Weights of a small transformer language model: 4 heads of 128 (1 for keys and values).
Each number is 50 + 12 x the weight over its row's rms, rounded and kept within 0 to 99. Layers, rows and columns count from 0. The size before them is the row's rms in percent of the matrix's.

# layer 9 MLP down (transposed), 2048x512, rms 0.109, rows 106-142, columns 192-255
104:52 51 58 70 49 55 64 63 42 44 59 53 55 58 41 65 47 29 76 72 33 53 65 69 50 68 52 72 47 23 42 61 68 53 48 60 54 44 59 34 53 44 50 80 43 71 43 31 51 57 40 31 57 32 57 54 55 54 64 49 47 52 52 55
101:50 42 58 54 59 51 57 53 48 57 56 49 45 36 60 46 63 51 56 53 52 42 54 57 87 43 44 56 60 39 65 29 47 57 49 44 51 37 47 70 53 31 50 54 59 36 67 33 47 61 26 30 53 36 55 46 50 54 36 28 60 50 36 57
102:40 71 49 64 51 73 74 57 27 60 52 43 48 51 56 28 40 48 72 45 57 45 21 50 47 58 64 56 49 40 51 40 64 41 60 52 61 68 67 72 57 64 70 67 57 53 70 42 42 78 60 52 43 67 32 64 46 68 47 46 53 44 43 42
104:70 47 53 46 67 52 36 51 30 61 56 66 45 36 59 49 38 48 46 56 37 57 56 53 47 27 46 61 54 51 36 48 48 69 43 59 39 36 43 56 57 49 34 54 66 62 52 53 56 42 42 51 65 48 53 49 47 36 72 46 73 48 43 42
105:35 20 35 38 46 38 39 28 66 70 28 50 53 35 55 49 63 62 60 41 50 59 56 43 40 49 57 52 40 39 67 55 50 47 59 23 51 34 42 39 49 46 57 36 53 40 48 44 42 73 43 49 56 41 71 33 37 43 33 55 15 48 40 51
108:45 64 51 45 29 47 41 52 63 38 60 41 60 59 42 50 24 38 37 56 47 34 56 67 57 44 24 62 51 58 50 59 55 52 55 56 58 41 31 56 50 48 49 51 33 51 36 43 56 43 48 49 59 41 66 55 58 52 57 29 67 40 80 56
107:53 40 47 46 57 30 50 45 50 46 67 32 42 44 42 69 39 48 59 62 49 62 46 18 45 45 59 36 54 59 58 31 58 52 59 45 55 46 40 40 37 50 29 75 51 49 62 34 47 49 68 64 36 60 37 41 52 56 80 39 66 43 52 62
104:76 62 57 54 36 57 39 44 47 74 39 45 41 42 40 64 52 53 42 40 59 41 67 55 67 33 65 44 45 40 48 46 61 39 45 62 53 29 53 41 46 38 65 43 72 64 56 37 49 58 71 53 38 46 55 53 43 67 24 40 43 64 44 53
099:52 66 24 40 47 61 46 96 59 40 31 58 52 38 47 44 45 67 46 53 29 51 60 42 42 61 54 43 50 62 57 35 49 53 62 46 69 41 51 55 62 52 72 52 42 46 62 56 50 59 48 61 41 54 60 48 68 51 30 50 36 52 54 35
105:55 28 33 74 61 50 54 61 54 37 41 53 50 51 37 52 60 36 57 50 50 45 64 45 23 45 65 41 57 26 53 47 54 79 44 46 37 43 34 40 55 29 35 59 69 54 47 56 41 33 51 50 49 45 60 68 49 47 47 36 48 53 45 44
096:46 41 52 38 43 79 70 40 51 35 45 45 58 60 41 56 62 41 41 49 42 57 42 49 38 42 41 76 40 43 63 46 56 54 46 56 40 37 48 64 57 51 55 64 45 41 61 66 68 56 37 46 59 56 49 35 51 38 55 27 48 51 43 46
100:54 28 26 71 41 33 52 35 61 46 54 58 49 61 46 29 48 63 65 58 47 28 55 39 52 22 43 46 54 50 70 55 59 34 49 50 68 47 47 42 50 34 56 58 32 43 40 48 62 49 59 57 73 40 36 52 51 66 41 73 50 51 72 34
102:38 52 62 41 31 48 52 33 63 52 44 50 47 44 43 56 46 47 74 45 44 35 53 67 58 51 47 63 46 57 47 54 45 50 55 50 23 56 34 48 45 56 57 60 60 46 47 59 39 24 55 65 47 46 31 45 57 49 48 47 31 58 76 48
103:63 48 72 57 37 38 44 44 46 54 39 44 43 64 61 46 47 55 46 58 53 60 36 54 39 28 57 43 55 53 58 42 46 58 57 31 41 32 25 48 56 38 54 72 43 59 48 33 35 55 43 43 53 38 45 53 67 56 39 51 29 46 31 45
101:70 32 42 67 70 53 43 47 68 30 56 60 58 45 60 43 51 47 51 19 62 40 52 56 47 39 74 65 75 49 56 69 55 46 43 42 57 52 54 69 55 65 42 72 66 34 39 47 42 63 67 56 47 49 55 41 26 56 47 61 51 49 66 39
100:59 58 57 57 49 60 49 43 42 30 55 50 45 57 45 38 65 46 47 51 40 40 45 51 59 53 39 53 63 65 40 69 53 52 43 50 34 43 50 61 42 41 43 22 61 49 53 69 53 42 51 54 44 55 59 41 55 68 36 67 53 56 36 63
100:40 63 43 40 45 47 68 62 46 28 44 49 52 55 74 41 27 54 45 49 62 53 50 41 59 58 40 47 47 47 48 54 40 56 52 28 41 59 42 40 44 46 70 79 45 67 55 39 49 58 62 64 37 21 57 62 35 49 52 70 51 52 66 50
102:50 61 18 36 60 51 48 49 73 59 58 51 46 72 68 47 50 61 49 44 57 48 50 29 38 47 58 61 56 51 36 44 61 43 41 59 56 78 47 47 52 55 59 60 36 43 50 47 41 51 35 71 55 61 43 40 68 48 44 60 46 46 56 59
095:50 62 67 58 73 50 53 71 64 48 55 18 61 59 29 50 43 64 42 47 34 33 58 58 56 65 27 40 66 47 49 53 60 55 53 58 50 38 51 59 74 46 51 34 47 42 61 62 41 57 42 56 60 49 48 18 58 40 38 45 52 36 65 38
103:50 36 39 24 31 50 78 57 56 53 64 41 56 43 53 60 46 64 55 45 67 71 16 51 65 34 69 39 53 58 68 57 76 61 55 62 40 79 71 45 43 53 32 44 59 67 68 37 53 60 62 47 38 31 50 35 78 56 59 40 58 37 65 39
098:22 48 35 53 43 54 62 55 67 21 54 58 46 49 55 50 54 46 59 34 38 39 42 73 39 36 35 81 52 63 64 73 52 58 45 70 45 46 27 57 50 47 54 57 24 35 46 69 48 48 33 68 53 60 34 73 52 37 49 50 58 50 43 39
101:54 32 32 64 31 58 44 46 47 44 56 53 67 47 46 61 52 65 59 55 37 49 43 58 53 29 60 28 47 52 33 32 45 76 61 41 60 18 56 45 47 45 59 21 35 45 61 52 71 50 54 62 58 43 40 56 55 39 53 44 38 67 61 53
102:60 62 73 62 52 43 51 35 62 45 44 52 60 49 55 57 66 53 44 68 37 30 61 50 38 61 59 25 65 33 65 37 32 50 45 55 48 64 48 56 58 59 22 61 46 20 62 45 30 58 70 43 54 66 52 64 59 50 20 63 46 71 46 63
100:51 61 48 55 50 53 58 39 51 53 35 72 46 41 33 72 52 52 40 53 52 43 44 48 53 36 31 40 51 38 28 57 66 37 42 58 40 44 49 47 56 66 37 48 49 54 32 79 38 59 45 30 32 48 57 51 66 61 55 30 46 57 27 69
103:63 46 49 56 54 62 36 59 67 46 44 50 70 36 34 51 66 43 25 40 55 59 63 47 36 39 48 42 39 70 48 49 37 51 46 47 57 50 43 72 46 64 42 46 59 37 41 50 51 57 67 54 66 53 61 54 50 43 41 28 60 73 54 48
100:36 58 48 54 54 50 44 35 39 39 51 60 40 65 40 48 32 72 43 31 33 50 74 45 58 23 49 63 69 42 45 32 67 37 49 52 56 32 55 49 54 45 49 39 26 59 53 60 29 45 38 72 56 50 50 41 53 55 35 38 77 41 69 52
098:55 33 42 59 39 41 48 32 70 53 62 52 35 49 55 59 39 39 56 45 26 67 64 24 82 41 48 68 48 52 58 71 37 43 42 65 52 65 52 39 54 60 42 46 58 45 50 61 41 36 40 37 48 72 56 48 41 48 52 49 49 43 57 44
099:35 50 46 56 38 62 44 60 39 48 59 56 79 47 55 43 54 54 61 36 28 43 43 59 50 61 46 38 44 51 36 58 64 71 56 60 26 39 55 26 43 42 53 35 42 16 39 52 51 42 37 41 43 57 59 59 67 44 37 54 38 42 80 81
104:47 58 56 51 65 50 64 41 40 29 42 50 52 44 56 68 46 47 47 80 38 54 56 60 33 54 52 43 52 37 69 43 69 46 50 56 58 51 58 55 54 33 66 52 40 57 42 40 38 51 57 52 35 40 25 42 58 65 43 40 44 38 57 47
101:47 34 64 40 58 40 61 34 49 62 56 50 45 61 50 47 64 82 40 46 43 33 50 65 56 62 44 43 71 57 54 54 64 42 62 27 60 34 71 60 36 59 49 48 43 71 48 40 51 71 53 68 42 40 65 32 71 34 56 47 47 57 44 53
101:65 26 30 78 42 69 58 44 57 61 59 71 47 36 44 32 60 34 34 54 49 43 44 66 64 51 53 63 28 52 47 50 58 68 53 68 68 60 48 21 59 56 32 43 66 64 39 51 54 50 62 47 54 42 62 40 44 37 36 15 23 55 36 61
102:66 50 27 36 32 49 68 59 56 45 39 59 49 50 54 62 46 38 49 32 40 56 49 67 55 64 35 30 41 34 46 46 49 63 57 39 41 53 55 57 51 60 34 52 40 55 51 35 50 52 35 65 46 56 57 52 40 39 58 42 44 53 45 47
104:42 53 39 56 65 38 35 53 39 74 62 51 74 11 57 56 35 70 60 57 40 47 30 44 60 50 36 45 49 46 70 66 40 62 39 58 70 40 37 40 78 28 39 48 44 39 58 59 52 65 57 55 30 53 43 63 51 59 63 58 12 59 58 55
103:44 60 78 47 45 40 41 21 68 34 55 48 51 65 50 48 36 35 25 48 46 49 50 40 54 39 49 49 32 60 54 65 53 47 55 36 47 52 50 38 40 40 60 45 46 26 68 55 49 35 57 52 51 66 56 42 45 68 40 39 31 42 45 64
100:63 46 53 60 54 59 46 54 46 36 40 71 51 53 39 57 70 66 46 28 46 35 61 57 53 60 42 40 48 61 47 44 36 52 63 41 81 61 41 50 19 31 69 46 65 75 51 42 46 63 46 59 67 32 41 51 56 37 31 41 58 38 58 44
100:36 60 52 54 43 55 41 58 39 43 53 62 39 68 36 57 58 54 46 47 54 37 36 63 40 29 48 32 36 65 54 55 35 52 55 45 70 23 48 12 54 50 54 55 45 49 49 13 56 56 75 58 66 53 54 62 46 50 49 49 50 43 51 47
096:69 47 33 30 30 47 53 63 62 62 64 53 71 41 46 53 65 29 51 43 43 71 63 59 51 51 38 63 43 45 53 30 53 49 35 32 13 56 68 50 36 32 46 56 32 40 45 34 45 46 59 71 19 37 59 60 57 39 64 76 54 57 44 54
# layer 9 MLP gate, 2048x512, rms 0.106, rows 107-142, columns 192-255
101:63 68 40 49 51 62 66 47 50 31 31 47 55 48 47 63 61 63 80 51 47 42 55 51 52 61 58 35 51 37 53 55 61 57 39 71 56 62 53 49 45 34 71 53 48 29 25 52 58 39 49 79 48 52 40 52 43 49 43 39 62 46 84 36
103:56 45 55 61 60 57 75 48 66 64 53 60 56 39 60 34 45 51 43 38 47 45 69 57 23 54 40 59 59 33 46 59 49 50 46 41 79 62 50 46 69 72 64 43 43 63 40 33 60 63 37 64 48 67 42 57 69 41 47 44 47 59 51 38
103:57 62 69 50 52 50 62 56 42 57 59 28 43 43 62 39 46 62 42 41 33 56 43 41 47 40 36 34 49 62 46 47 57 67 42 48 48 33 67 58 61 59 65 52 35 38 44 61 43 41 53 30 56 45 59 43 51 68 61 44 76 42 68 57
105:41 22 52 41 44 60 46 30 63 63 29 50 71 71 69 55 47 61 57 47 51 35 64 36 34 56 41 43 63 53 48 48 57 37 48 60 65 37 57 48 41 58 71 57 71 49 66 50 60 54 50 60 39 38 44 46 44 54 45 37 23 32 60 54
111:34 54 65 43 47 41 36 44 58 39 59 53 57 42 70 44 59 46 72 60 59 28 68 76 47 34 51 65 37 36 59 52 33 68 53 43 41 53 42 51 58 61 69 56 59 77 80 46 61 37 56 75 52 48 61 57 47 42 66 40 66 45 26 41
102:33 65 59 32 39 40 47 52 65 65 41 54 48 47 30 29 32 51 38 48 61 40 76 34 42 56 60 61 75 59 52 61 68 40 54 56 69 60 62 64 62 31 55 64 62 47 38 57 72 48 67 75 55 64 70 56 57 62 59 58 57 42 38 47
103:53 47 53 53 21 26 65 50 56 49 58 37 51 53 38 44 59 51 49 54 63 33 44 43 40 41 51 54 50 43 41 39 50 33 55 52 42 53 31 38 34 52 44 47 53 51 39 43 42 34 39 52 49 84 85 42 47 55 34 68 51 40 50 41
095:53 42 24 45 53 49 64 50 56 47 47 50 59 21 40 73 52 49 30 47 45 35 47 44 69 53 62 35 39 72 51 55 38 59 31 61 54 51 32 52 45 52 53 52 55 31 55 57 15 50 65 56 41 50 36 54 55 43 37 39 35 43 66 55
105:42 28 74 42 41 42 27 14 47 55 43 44 67 74 49 29 43 28 52 55 46 62 64 48 64 63 66 52 44 42 53 58 48 60 53 74 46 68 52 64 40 43 57 46 47 25 44 47 64 62 28 45 35 54 50 42 37 31 40 32 40 55 38 53
102:62 63 51 47 79 39 40 52 44 47 45 46 35 50 44 61 41 59 43 28 43 65 57 41 36 38 50 43 49 44 48 63 73 41 60 57 54 71 37 26 42 73 55 32 52 55 46 39 63 50 33 51 40 44 59 25 58 56 39 63 35 57 46 47
100:44 22 55 43 72 32 41 51 55 68 27 57 30 57 26 39 40 58 26 72 61 58 45 36 49 41 57 54 55 29 55 37 33 48 52 46 56 52 75 55 57 66 74 54 34 48 64 38 43 43 52 55 46 58 68 57 51 50 52 47 55 54 68 36
100:37 39 51 37 64 55 58 50 46 49 38 54 62 46 60 46 34 66 45 63 61 45 64 63 60 54 32 50 34 26 46 64 67 62 36 42 60 51 15 43 41 62 51 49 67 43 74 43 57 55 54 64 62 62 34 53 72 30 34 32 59 74 50 51
102:69 62 29 60 75 45 39 71 48 36 51 33 34 62 54 33 43 58 44 45 53 57 48 42 36 54 61 48 58 39 56 43 63 40 36 72 37 34 40 60 45 31 72 44 50 46 53 40 64 47 48 63 65 27 44 39 37 46 40 45 30 48 38 25
099:49 67 74 72 42 47 47 53 78 48 25 46 43 72 64 56 36 46 38 39 52 43 51 50 52 61 67 56 48 37 49 50 34 63 43 40 41 50 62 36 57 36 60 67 12 40 45 49 32 48 44 39 48 40 32 54 77 58 56 41 46 69 58 48
098:23 45 41 63 41 34 42 51 44 31 57 47 62 65 45 52 25 42 23 52 32 53 35 76 35 57 48 37 41 58 25 67 56 46 43 61 54 47 55 40 53 44 47 47 43 49 54 44 43 38 50 23 44 47 52 57 39 31 41 73 55 46 55 61
099:52 53 60 56 41 56 55 54 60 49 48 63 46 61 48 55 75 61 32 51 45 45 59 57 54 41 57 44 33 66 40 61 58 44 57 76 51 44 38 41 58 56 54 27 58 35 58 65 62 48 52 46 52 45 50 41 60 46 44 53 38 46 51 34
100:28 67 39 22 64 72 32 46 54 42 49 27 52 46 48 38 67 62 50 56 58 32 58 36 65 55 57 46 91 53 45 56 58 42 33 48 44 44 52 53 61 57 46 71 37 34 59 47 58 52 71 43 55 57 21 52 54 37 65 41 77 64 44 40
096:68 44 40 66 49 39 50 44 43 52 52 65 50 49 54 40 51 38 33 33 50 57 44 50 60 72 45 35 34 49 44 60 21 61 59 59 56 40 45 27 57 25 66 41 50 34 50 53 45 35 72 41 47 36 45 55 43 78 41 45 57 69 51 50
099:54 52 57 59 46 46 59 49 41 62 43 53 44 56 55 58 55 43 55 72 56 30 48 56 63 52 44 52 35 45 64 50 57 44 58 53 44 56 44 57 33 26 57 47 57 43 75 34 67 52 41 45 51 43 49 81 56 53 50 66 53 63 60 44
099:68 50 78 39 50 56 43 30 64 56 41 50 50 53 35 53 46 69 49 56 49 29 56 50 22 44 49 43 61 41 46 48 57 56 56 39 35 42 35 54 70 59 76 46 56 40 50 45 42 45 62 37 36 71 44 52 53 58 57 56 55 59 50 42
104:45 76 71 27 56 58 39 55 56 60 49 71 48 41 57 41 53 42 48 54 36 16 35 52 42 66 51 51 62 46 53 54 41 40 58 43 66 51 53 52 51 48 42 20 42 28 32 47 28 48 23 58 68 45 59 40 60 44 53 44 24 70 61 45
097:48 39 58 28 54 51 66 70 44 42 42 41 64 35 44 53 51 59 64 58 54 29 55 52 45 38 51 57 67 55 41 61 43 56 58 38 60 37 80 54 34 67 49 35 71 43 59 55 44 69 24 59 42 51 46 47 48 48 34 52 78 57 44 38
099:51 61 50 69 31 67 56 30 43 35 45 46 35 52 84 46 64 45 52 47 53 62 55 43 42 41 64 55 66 40 68 53 85 27 43 43 29 56 57 72 42 65 33 57 40 69 34 74 53 53 32 61 54 40 56 54 52 45 35 40 39 50 33 74
100:68 29 42 45 63 39 56 42 37 48 58 59 35 55 40 40 58 50 60 29 30 55 49 36 45 39 58 47 42 62 62 56 63 59 50 56 50 58 57 40 67 32 46 47 59 47 58 47 71 35 28 65 43 41 16 48 54 63 67 78 30 67 47 43
101:41 52 47 56 46 61 55 58 49 45 37 44 42 41 43 55 57 41 22 58 46 52 37 40 49 47 57 34 48 55 59 45 56 30 23 37 46 60 57 72 63 49 53 56 55 46 41 43 26 46 52 54 47 46 69 64 67 54 57 52 66 49 44 35
097:39 41 50 62 59 25 53 45 52 47 48 56 50 70 32 61 57 54 52 49 78 57 50 45 75 37 45 72 35 47 38 42 55 62 31 44 57 39 33 62 53 65 34 55 40 43 60 53 65 68 59 54 65 46 47 60 81 88 60 41 44 55 51 50
099:38 62 52 54 60 53 59 43 50 55 53 48 66 66 62 45 47 62 43 55 39 50 36 26 51 59 87 29 29 37 74 62 38 73 51 60 53 33 52 47 46 36 42 50 46 60 68 68 61 58 68 73 42 51 66 76 52 50 59 67 56 58 52 57
104:53 50 51 32 58 52 55 49 58 38 33 49 38 44 35 38 38 51 33 32 53 43 50 41 58 65 47 51 91 58 71 47 47 64 29 43 45 43 56 37 44 53 67 47 47 23 50 27 52 45 58 50 45 55 58 73 47 52 29 55 62 22 33 38
098:42 61 49 65 59 40 58 41 50 38 44 53 50 50 60 45 31 63 42 36 39 51 52 68 58 54 39 53 57 54 46 51 43 39 56 41 43 55 48 54 59 53 41 58 69 31 39 55 63 43 71 57 62 48 62 51 45 48 53 75 62 50 70 41
101:65 40 53 55 45 57 64 94 42 37 51 42 80 56 41 37 44 39 38 35 44 31 55 59 31 57 58 59 52 62 43 53 49 49 56 66 44 31 44 47 50 56 59 48 58 51 61 62 61 26 57 47 63 54 52 62 64 64 47 62 37 22 51 38
100:40 54 70 66 77 44 63 41 49 58 27 42 71 56 51 53 61 48 17 39 26 51 45 56 39 35 59 55 70 77 37 61 45 51 32 61 53 34 60 46 32 56 51 65 43 60 45 55 50 43 48 51 62 51 49 46 59 52 61 71 29 39 50 49
102:46 42 36 50 42 67 65 37 40 40 44 53 55 54 59 44 52 51 30 37 46 59 26 41 33 51 55 53 49 54 62 75 46 55 41 50 36 38 67 46 56 48 52 51 33 52 59 50 63 63 63 59 43 53 56 31 48 51 31 42 61 70 77 55
104:47 59 57 43 60 39 57 47 44 22 56 52 55 34 57 44 44 66 43 41 46 39 56 57 51 61 46 54 52 27 48 33 40 73 13 46 32 44 62 45 30 46 80 64 48 41 54 35 57 71 62 65 37 40 42 44 52 40 62 59 59 37 53 63
101:59 76 50 64 45 46 40 42 61 66 73 41 46 47 37 34 46 52 38 53 36 48 42 52 43 40 47 53 55 43 42 39 58 60 43 47 41 46 50 47 53 38 76 65 39 50 46 50 43 36 52 50 56 58 29 40 51 50 54 63 66 47 54 50
104:38 37 38 66 46 42 49 57 44 58 45 32 64 34 42 45 49 55 59 69 63 43 58 39 69 47 57 39 42 53 62 36 33 42 35 46 51 50 43 53 28 29 42 54 65 69 37 54 51 45 35 52 46 58 52 59 59 19 57 50 35 40 49 47
098:37 50 50 45 64 62 36 45 64 68 61 51 73 43 57 42 52 29 54 39 33 32 57 41 39 47 72 25 39 49 49 56 39 47 50 48 55 35 64 38 58 65 48 53 49 83 42 55 50 50 48 53 45 57 57 65 30 45 31 41 76 58 41 43
# layer 9 MLP up, 2048x512, rms 0.113, rows 107-142, columns 192-255
097:58 37 45 46 70 40 40 46 51 48 51 43 62 54 54 44 34 61 67 39 65 45 43 48 60 55 69 76 44 47 54 56 38 29 65 53 39 50 69 60 36 54 52 29 15 49 68 70 49 56 61 51 49 63 35 54 42 56 56 53 47 50 57 50
102:64 49 50 56 37 66 44 54 31 35 53 75 37 50 50 26 40 38 45 55 45 68 44 51 49 54 58 67 61 50 52 26 63 56 44 57 28 49 58 56 33 48 61 75 51 52 42 58 23 55 58 50 79 61 58 58 55 58 41 28 59 52 51 54
102:28 51 48 68 49 49 53 32 69 71 29 54 38 50 60 36 22 41 34 68 35 65 54 49 52 54 55 37 44 56 59 43 51 54 58 67 42 44 48 49 54 33 30 39 58 44 54 64 53 32 61 34 54 36 46 58 33 52 43 44 66 31 57 13
104:47 58 37 42 62 64 54 58 51 47 63 68 62 36 46 61 54 59 32 48 50 62 63 60 48 46 48 42 52 62 58 18 45 46 57 80 49 56 47 55 51 48 57 31 46 43 64 62 33 47 31 64 42 52 56 36 61 30 46 46 61 37 33 54
110:63 43 60 55 48 30 17 26 51 54 46 61 28 71 63 56 57 52 65 29 52 62 56 48 57 43 33 42 22 52 55 54 67 49 26 69 50 48 64 60 44 37 75 74 50 55 64 48 39 57 45 71 50 51 68 41 52 58 45 52 40 50 56 55
104:83 57 62 53 63 38 52 58 48 38 56 41 61 46 53 50 33 43 33 51 41 53 51 47 61 43 46 70 67 64 50 63 31 38 52 41 52 48 60 40 65 63 50 52 57 54 56 52 58 43 41 65 36 45 48 58 67 67 59 48 32 60 54 34
104:39 48 60 59 42 57 55 47 70 33 49 31 58 23 58 39 53 49 32 61 38 43 38 47 50 52 52 53 54 39 60 54 52 44 68 46 76 45 33 79 28 49 52 48 64 83 48 32 48 39 36 29 37 41 27 61 44 41 30 63 50 40 60 27
097:70 53 73 50 47 39 69 58 42 51 59 51 48 43 78 54 57 44 43 52 28 47 75 42 66 55 59 36 70 62 41 39 45 65 37 41 54 30 46 58 48 54 46 67 60 52 56 52 60 55 37 70 57 48 47 39 68 57 31 34 46 34 59 54
103:49 46 34 36 65 48 55 56 25 59 43 51 53 39 48 66 65 43 55 59 31 45 49 73 54 47 35 45 58 54 59 83 42 63 43 51 54 46 54 61 65 30 63 48 70 52 40 57 67 72 47 62 63 52 43 42 39 54 51 50 44 57 24 16
099:48 60 53 62 43 45 58 41 61 40 26 43 30 40 64 52 54 54 66 47 35 38 59 45 47 52 56 53 60 68 62 73 48 25 56 32 68 50 56 43 40 56 60 63 68 43 47 39 28 60 57 68 52 61 81 35 66 45 52 40 55 54 72 52
100:58 46 36 42 54 64 37 49 61 51 46 45 41 50 45 46 49 49 54 45 40 48 76 24 31 67 57 45 50 65 46 32 64 55 48 46 60 49 53 70 52 59 34 36 66 40 45 65 46 47 49 70 68 60 52 66 52 63 50 49 63 54 48 33
102:34 41 42 30 67 40 29 47 54 58 32 59 40 44 46 56 67 65 30 62 36 47 54 60 41 30 63 31 60 34 50 46 42 42 55 55 49 43 54 38 49 44 55 60 30 56 64 35 53 51 68 35 67 48 43 51 57 44 35 75 33 41 52 51
104:56 34 68 49 44 45 46 65 57 55 69 59 73 45 89 64 51 50 34 54 55 64 50 45 49 67 61 52 60 68 33 51 35 45 48 27 48 41 49 42 60 35 48 67 42 34 68 56 61 38 15 46 60 52 40 67 74 51 15 55 42 38 44 55
099:49 59 51 66 49 48 45 55 59 57 52 59 52 58 50 56 47 40 57 33 45 74 54 52 43 31 65 42 60 67 70 54 54 39 40 42 61 43 40 41 53 56 44 52 46 50 53 44 51 69 35 49 46 58 49 41 55 61 29 52 59 50 50 50
102:43 26 29 39 37 37 63 35 61 55 57 39 52 48 39 54 42 42 63 50 39 71 66 46 36 28 43 65 53 46 52 33 48 46 38 49 55 43 67 54 45 70 29 43 42 52 62 59 60 73 73 64 36 57 44 44 36 52 57 46 40 39 41 57
098:36 48 58 43 22 48 72 46 38 41 59 56 41 52 64 62 47 54 83 73 37 53 59 42 35 28 30 47 39 64 67 50 45 64 59 34 31 26 43 57 36 59 53 29 34 49 63 13 44 50 29 42 45 55 45 51 58 75 60 38 49 49 51 51
103:62 35 54 69 63 64 36 44 75 61 63 46 65 56 31 29 35 37 52 49 44 65 64 64 72 34 64 52 40 63 61 67 36 55 54 44 57 44 76 59 53 62 38 69 54 59 56 51 38 43 49 46 41 43 35 44 41 65 54 31 52 52 59 49
097:54 38 52 52 39 68 58 45 52 33 39 57 32 63 40 50 33 58 34 55 42 51 52 50 44 51 29 50 64 58 45 55 66 33 58 70 32 54 34 57 40 73 50 44 40 62 47 63 40 35 40 69 46 50 40 58 53 31 24 56 42 53 29 41
098:52 46 60 40 61 55 42 62 37 44 51 46 58 48 37 40 55 63 41 45 53 61 53 69 58 30 13 46 80 54 43 54 59 42 65 37 72 51 47 43 43 80 56 38 67 57 60 32 33 45 45 53 68 49 54 48 47 37 69 42 57 38 59 53
101:56 46 54 45 47 49 32 63 26 47 32 44 56 48 58 69 62 68 32 41 33 60 54 59 37 42 55 44 68 40 37 53 50 57 70 54 43 61 59 56 40 54 54 43 39 49 54 30 46 49 54 47 46 55 54 46 54 52 51 40 63 51 43 62
109:34 41 44 38 66 40 55 44 50 58 52 70 42 53 39 44 46 64 45 59 38 35 50 43 52 48 47 20 43 51 39 57 52 42 45 30 65 49 52 51 49 56 68 47 45 48 51 45 58 53 38 43 63 61 38 24 47 38 61 44 59 59 42 54
103:63 61 58 53 74 51 65 33 58 38 68 51 39 41 45 52 46 31 70 57 20 46 49 42 81 30 54 53 50 44 55 63 54 66 56 47 48 29 58 55 54 48 28 64 40 35 40 41 60 24 31 61 58 55 57 72 37 33 57 74 56 67 55 58
101:42 54 53 57 54 28 62 67 71 61 27 38 42 31 49 48 57 51 51 55 38 30 37 43 50 46 49 38 37 48 31 59 32 58 45 48 41 72 69 67 47 60 58 36 36 56 35 32 41 50 63 49 45 42 47 51 63 33 41 36 34 45 55 57
103:31 42 39 56 36 57 60 67 42 48 54 48 37 46 42 62 59 39 35 19 55 30 46 58 46 52 44 48 32 48 43 46 48 49 66 47 38 52 36 53 74 47 46 38 36 41 50 51 29 26 48 39 37 50 51 44 45 55 32 55 49 45 50 67
099:40 51 66 26 60 49 59 51 46 49 36 24 40 61 37 58 50 49 30 25 20 57 49 50 47 48 47 59 54 33 38 61 75 38 52 29 57 62 48 74 57 47 70 52 44 51 52 47 55 35 75 47 52 49 49 48 56 53 66 48 63 38 47 69
096:73 75 47 56 64 46 41 55 55 75 59 30 55 57 50 39 44 38 37 57 12 38 45 55 34 62 38 77 30 42 44 45 68 76 58 57 61 68 57 67 59 47 55 52 40 26 46 35 65 49 38 48 60 37 54 50 71 43 33 51 47 60 40 42
099:59 66 53 52 47 59 48 43 48 42 63 32 57 49 35 38 52 47 67 40 56 34 64 57 42 52 39 65 78 59 41 47 55 35 46 60 59 35 96 43 38 66 50 54 41 24 55 42 28 48 52 57 64 33 52 48 42 36 78 36 71 47 54 67
104:64 50 27 72 41 29 63 63 57 51 57 45 36 66 43 52 47 49 47 73 52 31 54 69 38 69 55 60 40 65 55 72 34 75 52 49 65 62 62 45 56 29 48 33 23 81 66 36 56 67 61 49 37 44 54 48 37 51 34 50 53 34 63 55
103:61 51 46 55 38 39 37 49 70 48 68 46 49 36 66 38 53 63 46 65 52 47 68 70 41 65 61 51 51 48 49 53 60 44 38 61 44 29 47 71 43 45 42 37 41 54 46 60 49 40 34 69 56 56 64 39 44 71 99 30 63 45 51 50
098:44 33 45 52 53 34 62 57 58 56 67 83 54 50 64 60 49 54 46 54 43 30 49 61 50 44 52 58 45 50 29 53 57 52 36 64 37 58 65 69 61 30 63 81 21 57 32 34 44 58 48 58 51 59 51 19 66 45 33 44 61 41 35 37
101:61 49 52 57 26 43 40 61 46 26 41 62 24 43 49 55 67 59 66 25 39 65 58 52 59 49 43 59 56 47 58 71 49 48 62 46 56 23 52 40 82 40 53 58 51 68 40 60 35 46 55 55 51 74 52 44 40 64 41 45 61 35 47 64
102:45 50 53 36 54 54 39 63 46 53 46 48 61 52 44 59 38 75 77 48 76 55 35 48 14 43 37 54 46 54 57 46 62 52 46 41 47 42 57 44 41 44 54 41 73 58 40 34 53 54 64 51 47 32 48 31 20 32 35 45 45 34 50 27
103:55 98 76 62 60 43 49 39 76 43 54 65 38 37 40 47 52 63 52 62 51 60 62 53 44 76 39 34 54 47 63 59 73 47 27 55 49 63 53 55 57 60 56 55 29 77 58 59 65 70 33 55 30 65 50 59 56 52 55 55 63 58 45 66
100:43 46 32 60 49 49 46 42 47 48 58 57 57 63 59 55 40 33 39 73 50 47 44 64 66 41 62 36 53 31 45 25 56 69 38 38 59 66 75 42 46 40 51 31 55 48 55 37 30 65 46 45 57 54 43 53 45 73 46 62 49 66 55 49
098:64 45 49 52 52 43 50 53 54 67 64 47 49 42 34 64 42 50 34 41 63 59 57 49 50 51 45 66 47 55 57 42 38 61 53 60 45 29 63 45 46 36 48 59 56 27 48 46 25 44 35 69 47 54 69 45 35 48 31 39 53 45 42 69
095:41 56 76 70 51 59 61 31 56 60 69 40 54 54 67 49 49 60 29 71 51 62 83 45 61 30 55 53 66 63 59 40 60 49 56 55 42 63 35 58 42 52 55 44 60 47 64 51 51 48 66 49 63 54 56 57 50 55 54 46 58 68 68 65